Each number is 50 + 10 x the weight over its row's rms, rounded and kept within 0 to 99. Layers, rows and columns count from 0. The size before them is the row's rms in percent of the matrix's.

# layer 6 MLP down, 192x768, rms 0.115, rows 171-191, columns 640-767
097:43 53 42 49 47 32 33 51 57 56 63 60 39 56 55 51 53 59 34 29 53 51 52 64 64 45 47 56 43 57 39 54 36 64 65 59 36 47 60 68 59 52 63 48 70 38 48 48 61 40 45 45 50 61 43 45 50 57 45 37 41 60 23 68 37 58 53 44 42 54 33 61 44 50 49 51 63 37 30 50 70 72 68 50 57 71 37 44 48 53 39 41 45 60 62 52 41 59 38 46 49 59 52 35 44 52 52 38 45 52 55 51 42 64 53 61 43 54 55 54 54 63 42 43 50 42 66 38
095:48 55 58 49 43 59 47 31 49 37 64 45 52 51 57 48 74 38 51 39 47 49 31 68 40 56 53 39 59 41 67 38 67 59 55 46 40 52 50 47 57 44 47 51 47 45 64 57 52 49 64 58 56 42 54 55 55 54 55 26 39 61 59 46 66 39 37 48 39 48 71 58 59 40 41 40 50 76 45 56 56 42 37 41 59 33 57 68 32 52 51 58 56 59 57 70 64 53 48 48 50 52 54 27 44 51 52 60 47 58 37 58 38 56 65 42 37 70 60 43 41 45 68 67 36 43 62 59
099:57 50 60 43 32 66 58 45 50 52 38 46 44 43 57 41 59 54 54 55 47 63 45 34 54 56 46 56 49 31 36 59 58 42 57 60 34 44 47 48 39 37 62 60 44 47 35 50 34 47 50 38 60 46 47 53 40 46 50 41 65 46 51 39 56 42 47 46 39 60 38 69 49 60 69 43 40 49 41 57 45 59 54 35 24 53 45 33 59 63 47 62 52 62 40 44 47 43 65 39 43 45 49 61 40 66 49 46 45 36 51 45 30 72 56 57 48 62 48 55 54 44 51 45 59 35 41 59
097:47 51 60 56 57 62 57 67 69 58 46 59 53 52 44 48 47 57 29 52 59 56 39 35 41 56 57 31 39 64 39 58 56 37 40 55 41 36 54 39 82 57 74 59 53 60 47 63 38 52 62 46 53 58 73 35 46 62 31 46 55 49 40 49 63 49 53 58 52 45 47 51 47 53 62 42 42 38 54 39 41 68 42 41 57 64 46 46 76 44 47 47 54 63 60 61 61 60 47 53 60 61 38 53 63 40 54 48 32 47 59 53 65 46 46 40 36 55 48 40 52 34 40 65 51 73 50 61
100:58 61 46 54 42 45 56 40 54 62 45 57 25 55 61 26 54 57 46 50 52 47 36 59 29 56 50 33 45 63 70 44 52 44 31 32 39 51 54 62 56 59 52 49 56 35 35 60 46 75 57 41 35 34 53 31 57 47 57 30 65 42 47 51 68 62 32 38 47 73 67 54 46 51 51 52 58 48 30 62 40 47 64 63 33 52 45 53 55 46 43 62 53 50 51 43 69 51 50 48 57 44 62 45 55 45 45 63 35 33 42 65 37 39 62 57 40 44 50 51 59 35 51 25 39 54 47 60
096:47 39 38 64 48 33 48 52 57 61 41 42 58 53 59 47 46 44 48 62 56 48 50 52 52 48 69 57 43 62 27 31 44 47 54 40 39 36 56 41 56 42 65 56 49 28 36 39 37 58 43 48 35 53 54 42 60 43 55 67 62 38 57 28 42 57 58 69 64 42 62 58 40 41 35 55 56 41 50 39 57 54 66 50 43 48 46 44 45 40 58 44 53 48 46 61 41 72 49 54 43 59 55 45 51 58 48 54 47 40 50 66 37 57 69 54 49 48 45 37 58 54 56 39 33 59 41 49
095:64 42 54 48 48 67 46 41 40 46 42 53 51 45 50 52 52 37 40 48 54 54 57 68 50 39 35 54 61 51 44 52 61 39 61 51 60 54 63 41 41 51 59 43 45 66 42 57 50 45 57 60 35 54 43 56 52 57 57 34 26 57 52 43 46 46 61 51 44 58 50 39 60 53 52 41 42 51 52 37 55 43 54 56 38 62 50 58 59 46 51 59 59 38 54 57 47 36 42 36 53 61 36 52 48 55 62 45 40 34 49 36 61 51 34 52 43 60 51 53 60 58 46 60 45 50 47 53
101:44 54 34 49 45 61 58 38 59 59 57 42 57 64 56 81 47 47 67 41 51 42 57 51 39 46 54 58 32 44 42 64 61 57 44 42 30 46 58 38 41 63 65 46 69 51 42 53 62 44 33 40 35 57 41 39 50 36 37 61 56 49 52 58 52 55 43 38 50 59 60 60 41 73 64 39 55 31 50 50 51 56 55 55 65 41 57 53 53 36 32 63 27 42 51 40 51 41 33 56 39 41 43 46 56 49 46 47 53 36 48 40 43 74 60 58 51 40 54 62 55 47 44 64 57 49 48 39
092:55 59 46 35 42 60 58 30 46 59 65 58 44 53 48 59 46 46 50 61 52 50 42 26 41 79 38 68 56 54 34 60 55 48 73 29 46 60 30 34 56 36 61 40 49 51 46 54 45 49 57 44 59 43 45 50 51 57 55 41 42 60 64 54 49 42 69 50 67 62 47 59 49 49 35 54 43 40 35 63 45 81 57 51 54 54 41 46 38 50 50 45 59 46 47 49 37 41 62 55 47 48 60 51 70 52 60 40 34 37 33 52 59 52 52 60 47 64 46 40 44 46 64 44 50 27 47 58
097:46 57 54 57 54 71 43 45 42 52 54 58 52 32 47 42 52 47 42 49 51 59 54 61 38 51 54 56 48 35 55 27 41 59 60 37 48 51 57 58 49 50 64 54 46 55 66 42 46 28 41 49 46 48 38 51 48 66 33 50 53 52 67 55 57 53 61 46 48 57 39 29 49 45 60 38 47 34 48 49 52 40 54 45 47 42 47 70 61 47 43 42 37 55 66 54 38 61 51 56 38 36 59 58 62 50 62 49 51 50 56 36 62 54 37 46 52 47 37 56 43 35 55 51 29 65 51 57
101:64 46 45 47 48 30 41 42 43 62 59 44 42 54 46 48 38 60 54 49 54 58 52 60 43 66 38 60 56 54 50 28 45 46 42 43 52 67 57 70 59 54 45 59 32 42 57 55 48 51 53 47 36 54 49 53 40 62 39 71 42 47 43 54 54 32 64 36 43 17 60 51 55 56 45 65 27 48 68 44 65 38 45 56 46 40 41 62 39 68 55 52 67 54 53 53 43 65 42 55 63 37 47 48 66 64 50 59 45 70 50 46 48 53 55 43 58 51 45 56 51 56 39 65 37 42 46 35
094:36 56 60 66 44 52 59 47 47 36 54 32 48 58 53 39 49 53 22 42 39 27 57 70 52 34 55 67 46 44 47 47 56 57 36 50 51 39 57 55 41 40 67 52 56 31 54 57 42 47 42 52 51 45 49 56 51 67 56 42 43 52 44 42 67 58 53 60 55 65 66 57 56 65 46 50 67 52 49 53 50 38 48 71 28 67 50 63 60 61 55 36 55 44 51 51 64 75 47 50 58 35 62 49 54 45 59 48 40 46 57 31 49 55 46 41 48 57 27 68 51 52 43 55 50 37 27 77
092:41 45 40 67 57 54 47 52 69 62 45 50 42 50 52 38 53 51 45 49 32 54 51 65 49 41 61 41 51 71 47 55 53 49 58 58 41 47 62 56 48 44 42 46 78 55 52 36 56 51 55 47 40 41 51 36 54 54 57 43 54 42 45 53 53 29 36 38 52 59 43 44 51 49 54 54 48 38 51 38 46 66 59 48 47 62 42 60 43 30 30 57 53 38 35 53 52 29 52 45 52 62 52 52 44 52 54 49 61 34 45 61 68 41 47 63 55 50 33 43 44 44 59 46 40 47 41 66
101:58 51 28 55 46 36 65 61 52 47 48 73 53 69 68 40 57 53 22 43 55 57 38 54 55 42 45 51 52 51 52 61 53 45 37 58 74 61 51 32 67 61 56 52 50 31 33 61 61 50 48 57 45 43 44 52 50 38 40 49 73 45 63 67 26 47 26 37 38 70 54 45 43 49 26 58 50 56 58 64 66 46 45 51 38 42 43 40 46 52 42 41 48 76 53 55 62 43 56 49 48 69 45 53 46 39 50 39 49 40 48 62 31 52 33 57 59 59 42 55 45 38 54 48 49 35 33 37
100:59 58 60 54 41 51 61 58 41 55 45 51 50 34 59 40 35 60 50 59 44 53 50 69 64 49 37 71 52 62 56 56 51 69 55 54 48 52 39 36 54 73 43 37 60 38 48 54 49 39 57 45 57 73 38 34 56 52 44 65 59 29 59 41 41 40 66 58 65 48 66 62 54 44 50 54 54 29 55 46 56 40 52 55 50 52 55 54 54 47 53 66 39 66 51 51 68 37 53 48 54 53 63 47 55 62 52 39 29 35 30 41 57 46 43 47 47 63 36 50 46 53 62 52 48 46 49 54
102:56 58 36 63 63 42 53 56 42 55 46 57 29 58 52 60 37 62 72 36 41 66 59 47 40 51 52 56 51 73 36 47 41 75 63 54 41 45 39 59 69 29 66 53 60 34 54 65 43 45 51 36 41 42 76 61 32 50 27 53 60 40 42 46 36 57 31 58 44 57 49 60 59 68 43 56 44 55 44 56 54 35 50 58 44 42 66 32 44 52 51 74 53 53 52 49 63 47 55 43 52 45 49 37 42 54 54 66 39 62 53 60 43 41 49 48 52 51 56 55 51 45 47 57 66 39 56 43
103:41 52 48 55 58 50 60 39 35 62 27 45 50 43 27 59 50 45 43 55 44 68 54 57 49 45 19 46 55 43 65 45 59 30 54 59 58 56 47 42 55 41 57 36 54 50 39 43 74 59 58 46 52 65 49 47 57 51 58 56 44 37 35 58 54 66 50 43 48 49 51 42 51 30 47 66 58 59 49 50 33 56 56 60 45 64 55 38 32 50 42 53 53 55 46 48 43 41 45 63 48 41 51 44 47 38 36 41 58 49 48 51 65 52 64 47 55 43 53 46 51 36 43 48 44 56 52 50
098:36 49 58 55 53 45 48 66 45 47 55 61 44 52 54 53 49 48 62 45 49 32 69 55 44 50 41 32 48 62 46 57 52 40 70 50 39 48 46 59 47 62 49 46 48 57 36 54 50 45 41 53 55 42 66 57 57 53 51 48 55 63 43 53 50 58 45 55 43 49 59 55 46 44 50 52 48 52 49 52 56 52 59 51 67 55 54 37 36 61 57 45 32 51 70 36 54 38 45 60 46 51 53 27 42 44 65 56 57 50 53 54 52 58 45 57 38 48 53 30 55 45 50 45 51 55 40 52
099:32 47 57 50 57 59 51 45 40 35 60 42 46 45 56 48 43 63 61 55 57 68 34 54 58 43 45 43 46 39 62 39 40 63 49 58 40 50 52 49 39 38 49 66 66 57 50 36 61 64 59 50 38 40 50 54 55 35 61 49 56 31 42 55 44 53 39 38 35 54 57 38 46 37 62 49 64 46 54 46 42 41 53 56 49 67 53 58 40 53 47 54 33 69 42 52 42 47 29 67 76 64 52 58 43 60 53 46 57 54 53 40 64 62 43 59 51 56 55 67 39 66 34 43 64 55 63 51
105:53 47 48 43 60 45 39 61 42 45 55 61 58 61 52 57 40 61 33 48 65 66 58 44 43 49 56 50 68 50 43 53 42 39 58 52 51 52 59 55 43 56 49 49 54 40 52 61 61 38 32 42 50 62 39 69 57 35 37 58 68 32 47 45 57 52 40 44 39 52 50 47 41 57 45 57 52 71 46 49 40 31 47 50 45 50 63 39 52 71 57 59 67 39 36 57 53 47 58 52 63 46 48 47 48 70 53 39 40 58 38 38 50 45 28 37 55 59 57 49 64 71 58 61 27 43 53 55
100:57 63 61 60 39 29 29 47 61 58 35 56 32 57 33 34 33 60 41 44 48 35 45 57 47 69 49 59 59 48 47 36 54 46 40 53 65 50 57 43 50 57 59 49 46 41 46 44 62 38 42 48 42 52 51 43 36 36 59 48 45 43 58 49 45 54 46 52 42 46 55 61 56 49 33 59 65 52 58 52 48 55 59 63 36 52 47 48 43 50 52 49 46 62 52 40 80 55 54 50 73 46 70 53 68 44 60 48 52 42 51 65 50 67 37 53 61 44 55 39 45 46 45 49 69 63 57 51